python train.py --n_layer=14 --n_head=12 --norm="rmsnorm" --qk_norm=false --attn_scale=0.125 --tie_embeddings=true --init="uniform" --init_std_o=0.0039 --init_std_up=0.0206 --lr=0.00256 --beta1=0.95 --beta2=0.95 --schedule="wsd" --decay_fraction=0.55 --steps=5136
Each number is 128 + 24 x the weight over its row's rms, rounded and kept within 0 to 255. Layers, rows and columns count from 0. The size above them is the row's rms in percent of the matrix's.

# layer 2 MLP down (transposed), 1024x768, rms 0.087, rows 137-203, columns 192-223
size [103 102  88  94 101  99  96  98  99  99  98  99  96 101 100  93 103  99 100  97 103  89 104 100 104  85 101  92  96 100 102  98 102 101 103 101  96  97 101 101 102 101  93  95 100  98  99 102 106 103 100 101  98  99  99 103 101 103 103 104  97 101 100 106 100 102  96]
[[135 116  96 121 156  90 136 166 138  77  77 119 116  94 130 149  78 135 141 129  93 141 107 116 131 127 120 130 140 115 102 137]
 [157 125 138 119 153 162  75 111 101 164 159 113 116 165 163 165 135 165 116 133 129 132 105 114 150 154 111 139 152 159 100 171]
 [ 95  97 129 109 134 135 174 146 125 143 161  72 109 149 137 111 171  88  83 111 108 164 168 150 162 124  97 135 123 125 133 117]
 [166 115 108 121 107 156 173 135 129 136 187 142 132 122 179 133 151 117 140 125 147 120 159 152 133 121 145 176 107 128 107 115]
 [150 193 145 139 142 127 104 158 134 159 140 132 132 141 151 165 124  99 176 114 127 161 136 102 115 130 162  93 140 119 126 121]
 [119 136 159 160 106 140 122 113 142  93 108 117  85 130 117 133 183 136 106 117 133  91 146 115 146 143 163  93 121 121 140 125]
 [ 98  99 125 154  97 143 154 126 105  90 123 119  95  84  97 164  84 130  98 100 107 138 115 172 132 121 114 153 108 110 139 160]
 [ 65 119 110 170 138 130 148  81 121 181 119 162 168 118 133  85 126 145 122 109 138 165 119 145 136 107  94 140 114 138 158 136]
 [ 98 135 107 141 141  96  96 111 135 129  95 129 131 146 113  84 128 119 149 152 127  90 155 132  74 115 114 167 147 103 127 141]
 [177  94 110 136 103 116 133  98 132 123 132 137  87 145  85 119  85 129 105 127 156 102 168 149 145 106 155 157 139  95 137 154]
 [ 83  85 120 121 122 126  97 127 136  87 160 118 134 145 120 118 127 152 138 100 121 125 168 131 100 114 143  98  79 136 158 143]
 [128 145 120 137 127 119 122 123  83 125 107 162 141 134  85  90  88  85 170 150 145 113  89 103 167 125 157 152 126 123 119 145]
 [123 124  98 163 155 144 107 115 127 109 148 134 116 153  83  98 142 162 168 119 109 147 145 126 105 171 126 135 121 106 146 129]
 [157 139 112 134 128 122 139 173 111  82 136 149 135 154 148 156  92 130 159 144 110 159 135 154 149 152  99 101 111 120 109  85]
 [118 102  85 141  97 129 145 176 144 117 126  65 134 114 146 126  80 136 182  86 115 108 130 130 146 155  74  94 105 168 114 103]
 [123 189 166 119 111 117 120 139 104 105 150 137 106 131 125 135  93 147 147 157 152 125 127 105 112 121 116 127 110  82 123 123]
 [127 157 111 131 109 153 129 136 104  87 126 151 155 157 130 124 132 148 176 111 113 130 106  94 131 121 139 139 165 137 105 120]
 [163  92 142 173 143 153 144 113 147 142 121 155 145 106 141 104 146 121 122 162 112 124 111  93 118  74 127 142 157 119 122 122]
 [ 95 127 115 123 139 151 110 117 162 134 132 123 148 164 133 148 117 128  97 174 134 170 134  97 141 136 123 139 145 126  98 143]
 [144 131 109 121 156  96 136 159 107 109 158 134 156  95  95 180 157 132 132 140 133 127 130 169 125 128 171 165 117 114 149 103]
 [107 107 137 175 112 165 164 145 137 147  87 104 156 155 146 157 130 122 126 139 143  75 133  86 151 116 110 129 157 103 127 156]
 [ 88 149 145 101  97 101 144  90 126 167 139 145 108 138 141 133 135 132 134 146 165  78 131 112 116 110 129 102  96 112 112 118]
 [149 138 139 104 125 125 121 112 142 152 105 139 123 157 132 130 121 140 146 149 119  97 114 117 155 134 144 129 138 119 140 101]
 [200 136 138 130 123 117 167 112 101 115  88  88 197 120 155 117 127 109 107 169 145 131  77 132 134 121 138 159  91 134 123 103]
 [139 120 111  85 131 121 162 135 111 127 112 127 101 154 156 131 133 106 118 152 111 114 112 138 103 130 122 138 145 127 124 179]
 [163 131  87 146 127 150 109 154 118 111 102 138 138  93  97 131 158 143 114  88 156 117 104 112 115 129 139 141 176 142 169 136]
 [149 151 130 160 105 173 110 130 102 158  94 128 123 121 118 155 103 126 102 151 123 130 132 111  99 122 109 143 107 108 152 128]
 [121 101 140 142 108 138 120 132  92 124 133 112  61  98 143 133 163 115 137 152 137 157 125 147 119  93 144 123 114 120 112 126]
 [ 92 154 118 130 162 115  69 148 146 142 109  94 143 124 137 178 159  53 158 113 129  52 189 142 122 146 110 121  98 159 126 118]
 [125 176 186 155 126 166 173 109 118 133 151 137 109 138 156 142 120 125  99 125 131 128  84 114 129 137 133 137 118 127 152 176]
 [119 141 136 141 152 140  87 123 128  92  98 146  99 149 150  53 140 131 127 149 102 125  95 147 129 120 160 139 148 121 143 144]
 [135 140 151  95 119 143 107 128 136 119 131 128 132 110 130 131 126 149 136 125 160 123 149 120 142 108 154 114 158  83 142 119]
 [155 130 117 171 129 139  95 142 146 119 105 107  85 134 164 108 136  87 136 126 159 127 124 118 130 129 139 114 118 120 108 135]
 [ 86  68 117 158 137 142 113 158 134 111 144 165 145  82 131 145 119 133  77 103 107 120 104 138 144 154 155 103 105 120  78  72]
 [158 100  98 140 151 114 115 104 142  92 125 170 116 145 132 157 148  75 118  75 130 119 127 135 109 133  92 147 161  64 120 123]
 [150 134 108 160 119 116 118 135 101 149 171 111 137  99 127 108 125 126 116 121 133 122 141 138 121 181 173 117 117 124 133  89]
 [123 146 117 162  97 126 125 128 111 119 123 176 109 147 158 112 139 121 120 116 153 112 119 145 143 104 129  65 119 131 155 149]
 [ 97 124 111  97 128 136 137 131 125 144 129 136 147 123 112 121 150 129 138 129 133 113  79 146 149 121 150 135 144 156 133  79]
 [ 96 165 116 140 135  80 133 131 131 119 116 122  58 149 156 129 136 137 124 129 108 116 124 136 103 107 136 140 130 101 164  83]
 [120 144 190 157 100 116 162 116 146 159 135 142 154 148 127 133  95 149 106 169 107  88 111 120 151 148 122 120  97 142 151 136]
 [ 94 116 137 151 161 153 128 140 130 165 133 108  96 134 130 144 183 117 107 152 125  94 140 140 134 154 138 143  90 136 129 111]
 [129 139 125 123 120 117 143 116  71  88 186 153 143 118 145 100 151  97 116 118 138  77 119 124 138 123 147 141  94 166 125  93]
 [109 158  83 120  83 142 133 145 145 121 141 157  82 121 105 184 102 115 131  70 126  63 148 109 119 101 125 124 137 134 122 149]
 [142 140 111 183 122 150 111 157 124 120 126  88 140 109 153  89 106 132 153 108 170 133 119 127 101 133 157  87 139 111 147 106]
 [173 117 149 117 111 131 165 139 134 141 151 134  67 161  98 167 129 155 117  94 150 113 130 120 113 108 125 119 175 150 123 150]
 [ 83 119 174 159 132 103  46 110 105 140 119 138 157 179 107 114 132  92 155 164 134 141 101 140 131 149 150 151 115 179 154 128]
 [132 165 120 147 119 117 129 130 147 107 167 114 150 139  99 144 110  74 109 119 127 137 120 173 133 139 136 146 153 139 109 112]
 [144  79  82 128 158 177 158  90  80 106 107 145 147 157 108 164  77 169 122 138 109 108 127 100 156 147  86 119 150 143 123 114]
 [143 108 148 110 137 147  99 114 116 128 132 108 133  98 132 140 125 124 127 125 109 160 146 105 101  94 117 123  89 151 171 138]
 [177  87 106 126 120 129  92 140 101 142  82 148 177 124 156 161 107 124 113 118 157 137 150 152 133 112  86 119 104 108 129 120]
 [122  98 161 116 133  99 113 147  95 140 155 138 125 141 131  81 123 126 117  75 126 102 104 137 130 105 174 142 156 153 118 144]
 [ 71 178 145 143  83 135  83 177 130 119 142 160  95 146 141  69 102 151 183 150 112 129  98 121 103 131 148 137 110 111 130 153]
 [137 163 123 128 164 175 126 131 155 116 119 128  97 139 165 150 129 137 140 107 156 142 120 159 150 112 113 112 126 127 106 177]
 [164  77 182 174 125 146 164 135  53 146 127 121 110 124 148 135 177 136 136 121 122 147 118 147 136 154 131 128 113 133 132 132]
 [155 142 114 167 154 143 135 161 120 136 156 136 132 110 148 109 157 144 112 127 133 107 159 102 125 142 147 158 131 159  97 107]
 [ 70 111 149 172 161 154 111  78 109 122 117  95 108 151 151  58 131 168  98 117 100 143 123 139 130 139 148  69 119 126  82 123]
 [147  96 146 154 153 143  80 154  72 138 120 127  93 130 130 130 123  96 170 115 140 119 149 140 137 144 111 145 129 125 157 129]
 [129 150 149 123 100 117 157 165  98  90 128 124 121 142 139 126 123 147 166  98 115  94 150 154 153 141 161 159 105 112 158 125]
 [105 130  79 140 115 116  85 147 121 102 110 124  99 116 106 119  91 140 143 142 121 114 117  98 104 117 104 111 120  89 201 145]
 [107 117 118  95  98 115 105 114 107 155 148 104  87 125 148 140 158  86 110 175 156 123 121 148  79 132 108 118  95 117 122 103]
 [131  89 144 142 114  95 125 145 169 117 147 115 124 121 170 134 102  99 146  96  88 103 156 138 115  87  86  96 131 127 131  53]
 [100 105 109 127 110 173 114 151 124 128 123 116 164 147 183 155 146 140 126 125 142 105 130 117 130 108 144 125 161 176 107 119]
 [ 92 148 142 122 176  69 130 145 143 130 123 122 145 144 165 120 131 114 122 106 163 146  79 140 146 108 107 128 144 104 104 122]
 [127  88 118 176 152  77 111 126 110 153  62 130 145 161 105  98 144 179  75 145 125 132 138 139 129  99 128 104 145 115 122  82]
 [100 161 138 173  81 116 145 137 149 147 123 113 152 148  98 125 121 117 174 114 116 125 128 125 147 151 147 168 141 174 166 164]
 [117 120 119 160 136 119 138 124 111 125 139 161 159 116 116 130 142 178 145  77  81 165 136 133 168 174 157 108 106 112 110  86]
 [133 152 156 123 140 132  76  91 115 134 121  95 128 119 122 152 160 135 138 142 141 121 114 105 101 183 138 143 130 177  99 165]]
# layer 2 MLP gate, 1024x768, rms 0.0906, rows 138-204, columns 192-223
size [ 98  87  94  97 103  96  93  97 101 102  99  98  94  99 100 102 104  93  91  99 115 106 101 109  90 107  98 106  98 102 101  99 105  98  97  92 101  93 102 106  97 102  97  88  91  96 105  98  93  96  98  96 110  95 104 100 104 100 100  93  98 105 107 115  96  98 103]
[[105 147  93  97 148 116 122  83  97 122 161  96 136 145 148 142 134  99  81 113 121 162 119  96 143 111  94 137 111 129 145 142]
 [145 146 113 119 107 111 160 123 108 144 124 141 121 100 148 136 114 103 137 138 109  82 144 114 114 114 138 120  93 187 126 109]
 [115 124 162 145 118 118 138 113 156 123 113 145  92 117 172 143 111 155 151 146  55 130 111 175 100 112 120 142 133 152 128 176]
 [ 98 174 135 152 121  99 115 128  63 114 134 127 130 177 159  80 133 133 119 123 116 103  98 127 116 159 154 134 167 136 111 115]
 [122 113 106 126 122 155 124 118 132 152 118 109 163  87 158 111 122 132 101 119 160 122 157 119 138 153 139 144 113 114 147 143]
 [ 73 119 140 152 145  90 143 144 135 105 158  93 145 140 158 122 107 144 130 118 142 143 108 122 110 149 112 136 141 143 147 173]
 [145 108 101 143 139 132 165 130 113  71  82  92 102 135 102 172 129 134 105 154 127 123 139 133 124 134 100 154 131 158 130 124]
 [113 136 124 121 148 114 140 152  92 135 136 150  84 100 133 110 127 116 124 104 131 157 146 130 101  87 100 113 170 118 139 141]
 [142 110 131 149 138  94 171 145 173 141 131 125 118 148 156 148 117 152 113 104 103 130 113 131  91 133  97  94  86 142 107 142]
 [134 118 104 100  96 114 169 118 159 116 111  77 163 161 182 142  88 143 124 158 133 125 167 112 142  91 115 157  97 124 122 131]
 [ 82 117 140  70 119 117 154 138 140 113 116 144 137 101 116 145 138 101 112 121 122 129  98 128 156 114 104 131 142  88 140 124]
 [106 155 118 107 144 111 114 177 103 151 124 136 144  91 137 169  89 101 129 135 120 113 147 170  98  99 129 108 109 117 167 127]
 [125 157 146 140 119 175 123 143 144 148 154 108 151  95  97  89 152 122 152  81 177 165 138  97 105 135 142  94 132 154 157 135]
 [124 123 141 161 151 178 170 111 136 145 171 100 144 105 131 153 113 163 149 150 128 162 120 155  99 140  85 147 108 114 113 140]
 [128 123 124 130  67 121 136 131 137 120 110 138 134  94 129  98 132 151 102 173 138 126 106 133 120 154 156 114 101 181 116 120]
 [150 126 115 114 121  73  85 129 130 125 151 109 194 135 133 151 107 134 133 132 116 124 106 135 173 146 135 116 106 121 161 111]
 [195  96 165 155 146  88 130 134 128 157 124 108  96 144 130 173 127 137 144 114 115 136 115  92 128  91 150 173 143 117 120  59]
 [100 159 174 119 159 134 129 136 118 164 135 150 152 112 126 131  99 115 123 117 182 169 118 148 142 123 157 160 131 101 112 133]
 [156 126  92 148 163 154 111 109 132 157 141  74  98 161 110 110  99 149 120 159 131 212 181 103 126 114 133 115 156 167 137 165]
 [140 155  70 186 112 123  88 120 138 127  87 114 107 109 165 133  83 145 108 130 151 137  99 146 164 148 117 135 112 144 115 150]
 [148  84 121  99 117  92 165 137 122 138  84 140 138 117 150 173 136 153 130 152 111 169 113 176 145 105 153 111  91 113 146 104]
 [155 158 176 136 118 136 124 124 167 108  91 144 118 127 159 120  83  94 163 143 111 117 134 116 114 135 122 107 115  89 145 110]
 [105 107 126 171  90 128 112  99 110 165 137  96 138 105 125 162 115 112 138 107  89 107 178 132  94 111 109 110 117 100 125 143]
 [143 114 133 132 106 166 142 109 132 174 105 152 118 140 102 123 147 111  87 109 129 105 116 148 127 106 146 125 171 100 131 123]
 [157 115 137 182  96 136 113 112 150 150 158 125 138 117 146 122 138 139 152 147 107  74 193 151 145 121 128 115  77 120 135 141]
 [107 137 177 137 123 101  90 141 150  74 102 135 112 158 126 121 125 148 109 126 138 118  92 129 155 116 112 142 107 110 107 141]
 [145 113  80 115  91 117 127 144 112 112 149 159 113 150 118 133 123  98 100 111 107 138 161 150 104 125 109 109 112 108 128 140]
 [115 137 140 125  76 157 151 174 150 145 153  96 139  90 100 142 158  88 113 123 137 127 158 122 122 120 147  86 131 139 126 141]
 [131 149 117  93 143 113  92 144 163  99 145 116 166 131  87 143 170 165 112 144 158 140 130 124  93 130 158 126 142  83 115 164]
 [ 73 184  96 108 126 178 151 113  89 106 126 119 109 117  88 139 153 127 151 158 111 123 111 121  93 147 121 144 124 161 131 121]
 [144 131 124 123 149  78 129 154 115 159 154 119 108 131 141 104 141 142 113 133 134 160 123 123 112 109 130 121 141  44 113 122]
 [116  87 106 100  99  85 143 147 149  98 166 119 125 122 131 118 132  90 135 103 158 151 113 146 149 145 165 133 101  98 136 131]
 [150 149 109 116 131 117 145  63 154 109 142 140 142 159 151 129  73 137 176 129 115 128 110 117 112 120 113 143  95 141 118 104]
 [173 107 167 127 150 109 112  84 118 164 150 176 115 123 113 138 120 158 133 141 115 136 123 137 122 103 106 132 121 121  98  85]
 [128 136 116 156  97 126 112 155 121 151 105 135 155 134 115 106 153 109 101 141 124 144 117  83 129 126 102 123  85 122 110  99]
 [121 135 135 148 143 137 111 132  90 112 124 150  89 109 157 129 109 149 129 120 153 102  98 125  94 137 152 100 137  94 118 139]
 [165 126 145 133 126 136 122 148 132 109 100 107 151 130 113 129 105 101 174 142 124 148 140 133 141 112 110 107 124 124 138 136]
 [135 161 159 103  83 137 116 125 105 147 116 135 120 118 145 142 117 108 102  96 122 141 142 144 183 117 127 144 127 136 138 123]
 [130 149 122 173 136 113 115 141 130 131 144  89 161 153 137 114 140 143 100 170 159 106  86 111 128 105 133 128 117 131 135 132]
 [ 90 118 150 148 141 100 130 121 137 123 112 109 125 133 165 108 130 139 100 141 122 128 126  89 142 161 155 154 107 119  91 153]
 [129 134 118 131 131 140 127 125 164 141 156 143 143  96  85 141 142 119 174  90  93 150 133 126  90  98 114  92 110 126 123 155]
 [120 115 117 103 142 148 116 128 123 152 109 106 110 147 108 107 115 143 121 123 133 107 124 188  92 132 136 101 108 148 122 129]
 [144  80 147 157  66 142 156 111 184 139 110 106 162 123 133 121 111 174 136 115 146 145 109 118  99  94 187 115 146 115 164 124]
 [143  83  89 100 148 111 129 116 114 123 149 156 148 135 136  93 146 146 106 146  97 116 118 129 138 121 142 102 159 103 122 126]
 [140 169 145 147 129 137 139 101 142  74 111 133 137 137 136 105 104 124 114 151  90  95 108 102 115 133 104 151 136 140 109 132]
 [151 158 133 143 119 123 152 152 135  78 120 111 139 115 120 130  84 107 135 112  91 118 109 157 122 150 108  93 120 111  91 146]
 [174 143 118 143 120 130 150  87 161 121 117 133 149  83  77 114 137 138 126 139 155 146 149 127 129 158 106 132 127 112 107  94]
 [125  97 101 110 108 181 132 115 110 111 104 117 110  73  99 122 108 145  87  95 114 134 133 106 107 143 131 158 127 109 129 128]
 [126 188 125 169 137 166  74 147 148 165 140 113 129 125 127 149 130  99 107 123 158 154 124  93 140 134 148 153 165 188  80 113]
 [122  91 145 118 123 114  86 106 111 134 103 181  90 152 134 140 164  96 120 127 113 124 145 127 147 113 112 174  78  88 113 156]
 [152 108 102 109 180 108 114 127 130  96 122 101 145 172 139 125 104  51 105 126 167 108 149 155 131 137 120 123  92 158 144  76]
 [149 150 131 166 168 145  78 108 141 170 129 131 151  90 125 118 138 127 101 110  71 141 118 139 121 141 149 125 144  55  96 132]
 [ 91 143 103 132 117 105  81 124 146 156 149 132  86 110 139 127 121 123 101 152 128 126 122 154 157 126 129 129 149 124 100 135]
 [120 138 176  95 151  96 146 140 113 172 130 133 173  96 113 116 112 127 131  99 110 118 153 115 154 144 131 114 144 157 136 151]
 [104 146 173 104 144  97 148 144 147 156 132 137 146 154 104 121 101 154 121 157 137 135 138 121 152 106  73 155 136 158 198  97]
 [135 130 116 122 131 135 136 105  67  92 103 125 151 126 106 151 118 116 150 127 112 168 149 125 150 136 176 133 131 142 151 142]
 [141 130 155 119 128 100 187 154 138  94 149 161 113 166  85 117  89  77 123 115 123 139 144 146 129 175 142 141  95 102 141 179]
 [157 127 139 120 110 145 121 107 119 108 122 144 152  99  95 108 131 106 129 106 106 127 141 137 104 138 132 128 124  57 153 134]
 [117 147 120 102 167 127 104 165 185 147 107 176 116 130 135 153 106 106 105 120 108 156 173  80 111 170 128 111 129 132 170 109]
 [129 172 134 158  94 196  84 115 166 118 121 135  75 120 153 150 110 159 145 133 145 159 107 131  95 132 144 118 114  92 169  98]
 [139 154  78  90 114 155 143 130  56  80 167 163 108 108  97 119 126 149  85 106 136  76 148 127 110 152 116 140 123 143 137 128]
 [158 147 136 115 122 124 123 127 144 128 123 133 127  93 133 160 148 144  95 116 118 109 130 143 109 154 130 125 139 113 122 135]
 [110 119 172 143 162 144 170 111  77  98 116 134 149 155 142 127 115  63 112  93 113 157 168 114 141  77 146 146 156  93 106 170]
 [108  86 126 113 147 101 113 112 134  89 142 106 169 151 108 190 105 108 156 116 140 142 141 147 110 121 116 144 145 120 121 136]
 [ 80 118  69  61 132 104 104 111  81 133 156 131 126 127 142 135 124 168  66 165  95 157 162 153 108  93 123 144 111 138 140 165]
 [147 119 105  98 114  79 125 154 154 132 160  89 140 157 109 114 153 114 108 129 139 119 143  98 128 149 137 144 138 152 127 153]
 [128 165  79 123 107 114 117 109 153 118 119 142 137 150 120 113 152 159 142 109 128 162 113 121 133  74 121 162 118 133 129 121]]
# layer 2 MLP up, 1024x768, rms 0.0924, rows 138-203, columns 192-223
size [101  89  94  97  97  92  98  99  99  99  96  97  92  98  99 107  99  93  92  98 108 104 100 106  93 105  93 104 101 100 103 101  99  98  96  94  91  95 100  99  98 100  98  89  96 102 105 100 100  97  90  93 103  93 105  98 107 102  96  92  98 106 111 106  98 100]
[[137 111 166 129 132 106 143 114 105 110 135 164 145 177 167 107 131 157 115 131  91 169  55 138 161  95 145  90 160 147 137 144]
 [142 135 119 130  81 164 134 164 142  88 106 151  98 159 103 108 143 109  97 158 110 150 130 131 152 138 156 133 128  97 164 163]
 [135 138  53 134 130 123 108  90 155 157 123 149 138 151 125 113 130 111  95 113 126 138 124 159 128 119 139 130 143  95 168 103]
 [108 114 123 159 167 108 104  97 175 131 169  97 153 101 165 112 127 164 108 103 109 154 139 135 148 124 133 132 112  87 139 117]
 [112 111 167 158 133 138 167 148 119 150 130 121 136  97 154 106 150 155 134 118 131 137 158 116 110  75 126 117 104 100 184 129]
 [134 143 120 128 155 129 139 154 114 115 125 147 109 143 148  89  73  93 149 179 116 121  99 104 146 156 106 139 115 117  95 131]
 [106 140 121 116 137 124 125 105 113 143 176 139 134  97 125  73 162 120 137 106 136 144 119 152 127 136 156 138 160 102 159  87]
 [156 137 121 129  99 123 143  97 137 153 161 100 144  72  92 138 143 164 167 135 113 150  94 150 131 118 141 121 167  98 138 108]
 [156 103 122 146 121 129 142 127 114  77 118 130  98 161 143 129 106 118 116 130 123 108 128 133 155 149 132 102 100  86 139  51]
 [147 117  93 103  87 156 148 158 145  90 109 150 122 138 134 180 164 112 131  94 147 113  97 130 126 135 126 103 157 178  91 148]
 [141 147 119 135 148 184 130 154 160 115 146 101 100  98 139 130 148 125 124 102 116 134 146 134 149 155 149 120  90 105 110  98]
 [134 143 127 147 135 191  88 113 133 108 143  90 151 193 157  92 120 137 111  90 143  69 138 119 157  81 145 181  81  91 156 100]
 [165 114 114 127 131 184 105 135 125 144 146 121 145 139 112  96 143 112 147  96 118 153 141 105 146 127 129  89 130  98 118 151]
 [168 142  84 117 159 128 110 130 105 140 140 126 102  90 129 154 175 129 147  94 131 120 149 113 104 100 126 121 131 143 137 144]
 [107  79 148 136 146 133 110 125 115  95 127 137 113 116 151  86 146 109 161 179 118 135 126 164 142 173  87 156 130 128 159 132]
 [108 115 106  76 132 139 141 122 137 120  94 132 115  95 121  74 116 151 123  86 133 124 123 119 132 137 170 142 129 165  86 135]
 [112 114 117 115 115 134 143 166 122 129 118 137  93 112 114 141 142 118 109 116  95 132 114  88 120 138 166  92 163 104 105 178]
 [144 149 151 131  98 129 107 120 111  97 112 146 144 122  70 124 124 102 133 133  93  92 110 154 135 129 119 168 116 119  84  94]
 [ 89 109 114 126 135 122 101 156 121 151 111 131 121 105 128 126 116 148 149 103 110 115 136 118 131 116 137 149 118 111 130 127]
 [105  96 120 130 123 130 122 124 157 125  99  86 108 151 102 102 137 130 113 134 179  93  86 103  91  99 113 131 129 128 106 161]
 [119 145 146 103 154 134 178 125 149  84 129 126 169 125 116 181 123 127 136 111  99 117 147 151 117 106  99  87 121 111 128 103]
 [123  92 121  99 142  68 123 111 142 128 123 112 109 133 144  86 117 126  92 125 124 123 101 157 104 118 152 131 156 117 166 129]
 [142 145 151 146 117 155 139 134  94 173 148 118 142 143 131 142 123 111 142  96  82  85 161 145 146 159 122 108 123 153 145  99]
 [128 123 136 114 123 141 141  94 155 109 131 114 111 115 128  96 120 145 154 126 172  93  88 183 146 143 111 115  97 162 143 141]
 [138  73 110 158  89 151 129 138 136 154 146 120 101 121 107 152 126 160 113 114 102 126 160 137 119 125 154 128  94 159 112 112]
 [110 102 153 167 139 148 110 111 112 120 139 118 154 172 143 120 121 108 148 161 133 152 113 138 102 129 126 114 137 123 160 118]
 [101 143 126 132 131 114 113 142 108 164 106  77 150 101 145 110 123 138 115 149 147 124  95 128 166 155 126 137 140 142 171 141]
 [123  92 147 100 146 113 124 131 137 110  80  96 139 105 119 171 145  97  86 175 139 113 158 104 143  78  99 147 107 147 139 124]
 [133 166 126 151 152 144 108 142 136 128 106 139  92  83 120 119 137 143 145 107 145 133 123 146 148 165 132 129 127 146 153 160]
 [165 118 159 174  90 164  83 167 129 111  94 119 152 141 177 101 183 138 125 126 145 139  95 140 115 112 126 153 107 143 165  92]
 [125  91 140  99 141 139 124 108 106 125 134 126 106 152 110 157 179 113 140 111 133 135 120 161 149 119  92 160 116 132 134  75]
 [163 157 136 183 132 136  99 116 133 131 147 133 124 159 140 140 112 128 126  99 125 133 142  69  74 127 141 117 103 178 142 163]
 [123 102 110 109 135 151 135 176 103 138  85  95 153 144 141 123 128 155  89 146 158  86 134 154 108 122 105 125 106 106 148 135]
 [169  79 133 124 142 135 136 140 158 118 144 134 104 106 191 131 144 129 111  90 110 128 159 123 165  89 146 155 126 113 129 101]
 [158  75 152 123 139 112 131 145 132 119 178 146  94 115 112 131 155 132  94 118 103 126  95 164 134 175 116 111 111 118 159 112]
 [101 134 171 139 106 140 117 137 120 103 137 121 137 122 114 143  82 145 124 146 129 110  96 162 117 135 134  90 132 164 150 166]
 [ 99  80 145 113 125 105 113 154 112 167 139 117 148 106 118 153 173 105 143 124 122 110 147 111 117 123 114 179 150 167 138 208]
 [153 118 160 113 155 123 122 177  91 108 137 124 126 143 129  96 122  90 110 166 150 137 112 174 135 116 101  99 127 144 110 109]
 [ 97 134 112  83 107 101 152 132 122  62 160 139 126 121 133 122 143 122 108 117 161 166 164 135 105 137 135 141 116  92 103 135]
 [125 129 109 171 168 133 128  84 126 128 112 102 133 149 151 100 160 120 121 103 134  93 166 130 143 192 125 104  92 103 131 168]
 [ 93 176 131 107 153 115 153 161 129 135 157 128 137 137 143 138  78 154 155 160 100 130 139 170 137 105  97 122 137  88  90 169]
 [135  99 112 132 131 130 125 132 144 159 149 127 165 130 138 166 123  89  92 126 139 116  67 121 131 134 119 141 107 126 141 107]
 [123 111 185 156 120 100 127 123 150 104 146 112  69 111 180 127 110 112 128 147 133 164 129 135 148 112 146  93 168  71 101  83]
 [120 146 116 113 105 149 121 131 114 163 159 105 115 135 122 143 112 138 155  98 110 100 140 140 131 148 164 122 116 169 119 173]
 [158 151 135 103 136  72 133 109  99  90  99 148 129 129 127 107 112 115 148 163  91 134 112 149 104 132 106 141 118 153  99 105]
 [ 96 139 147 113 117 112 108 162 111  99 125 133 122 104 143 137 129 120 151 116 115 156 140 115 126  96 137 114 158 163 104 143]
 [157 132 103 137 127 101 156  90 109 121 137 144 110 130 133 118 149 136 136 137 152 115 163 133 147 104 141 143 103  82  88 171]
 [143 118  76 123 115 153 120 119 117 134 137 126 133 145 115 138 116 130 139 129 172 139 100 124 111 130  99 137 155 132 105 115]
 [157 100 136 118 131 117 134 122 140 131 113  89 123 135 160 148 124 142 179 125 108 141 153 133 137 151 118 138 108 132 134 125]
 [122 110 122  96 150 129 166 169 112 112 103 152 117 158  97 114 125 119  88 146 126 135 113 141 113 182 159 106 150 113 137 143]
 [152 134  92 131 128 139 155  93 130 156 100 131 116 163 119 128  90 148 140 141 115 122 119 146 141 118 153  84 114 165 129 147]
 [116 126  93 131 111 129 155 127 156 113 175 125 107  96 113 114 189 161 132 105 122 127 127  86 107 155 128 118 134 122 136 105]
 [114 166 120 118 127 108 146 146 104 102 119 103 158 133 152 106 129  99 125 135 120  95 125 119 168 137 141 116 101 136 122 126]
 [116 122 136 113 133 112 150 111 121 118 132 151 169 118 154 126 124 100  99  96  94 119 116 159 127 139 131  95 139 130 119 137]
 [116 127 143 138  95 174  99 102 130  94 121  93  83 101 118 121 148 112 137 154 114 114 135 135 136 162 143  94 113  95 110 137]
 [150 109 174 151 120 104 136 114 168 126 118 127 111 115 124 156 122 154 113 151 162 125 113 100  84 119  90 111 131 155 158 110]
 [139 108 168 141  73 116  98 122  98 149 106 133 128 144 149 134 143 162 133 154 174 125 130 123 110 102 119 114 108 129 125 171]
 [ 77 109  75 122 145  87 149 128 131 100 128  94 152  50 125 139 152 125 106 102 118 159 133 163 146 156 119  93 155 135 132 131]
 [137 154 106 192 150 120 117 127 123 146 118  76  95 110 108  92 184 121  93 116 128 128  90 139 158 142 121 161 165 108 149 142]
 [129 146 104 121 140 117 123  95 146 166  99 132 118 139 147 127 124 113 178 143 113 122 137 116 151  93 151 110 103 146 106 146]
 [126 129 150 155  99  81 102 144 166 133  92 122 105 150 124 154  97 113 147 126 136 147 128  95 120 164 124 136 152  96 141 137]
 [140 116  99 129 160 121 130 180 150 123 112 156 139 139 126 148 135 100 113  98 115 100 128 154 139 124 145  88 112 150 112  99]
 [153  75 147 131 119 105 142 193 166 138 127  78 148 128 120 138 145 132 152 107 160 120 111 125  95 171  91 118 149 129 100 126]
 [130 114 158 123 127 108 112 114 112 136 120 151 108 169 165 111 125 119 112 150 151 103 130 140 150 137 113 137 122 112 139 143]
 [125 171 181 133 138 144 131  93  99 122 108 137 146 130 138 151 128 166 154 109 140 148  71 112 127 134 126 143 114 134 120 135]
 [135 138 108  99 142 142 136 133 129 159 139 150 105 184 146 139 143 123 129  83  96 112 137 129 117  90  95 105 212 115 118 111]]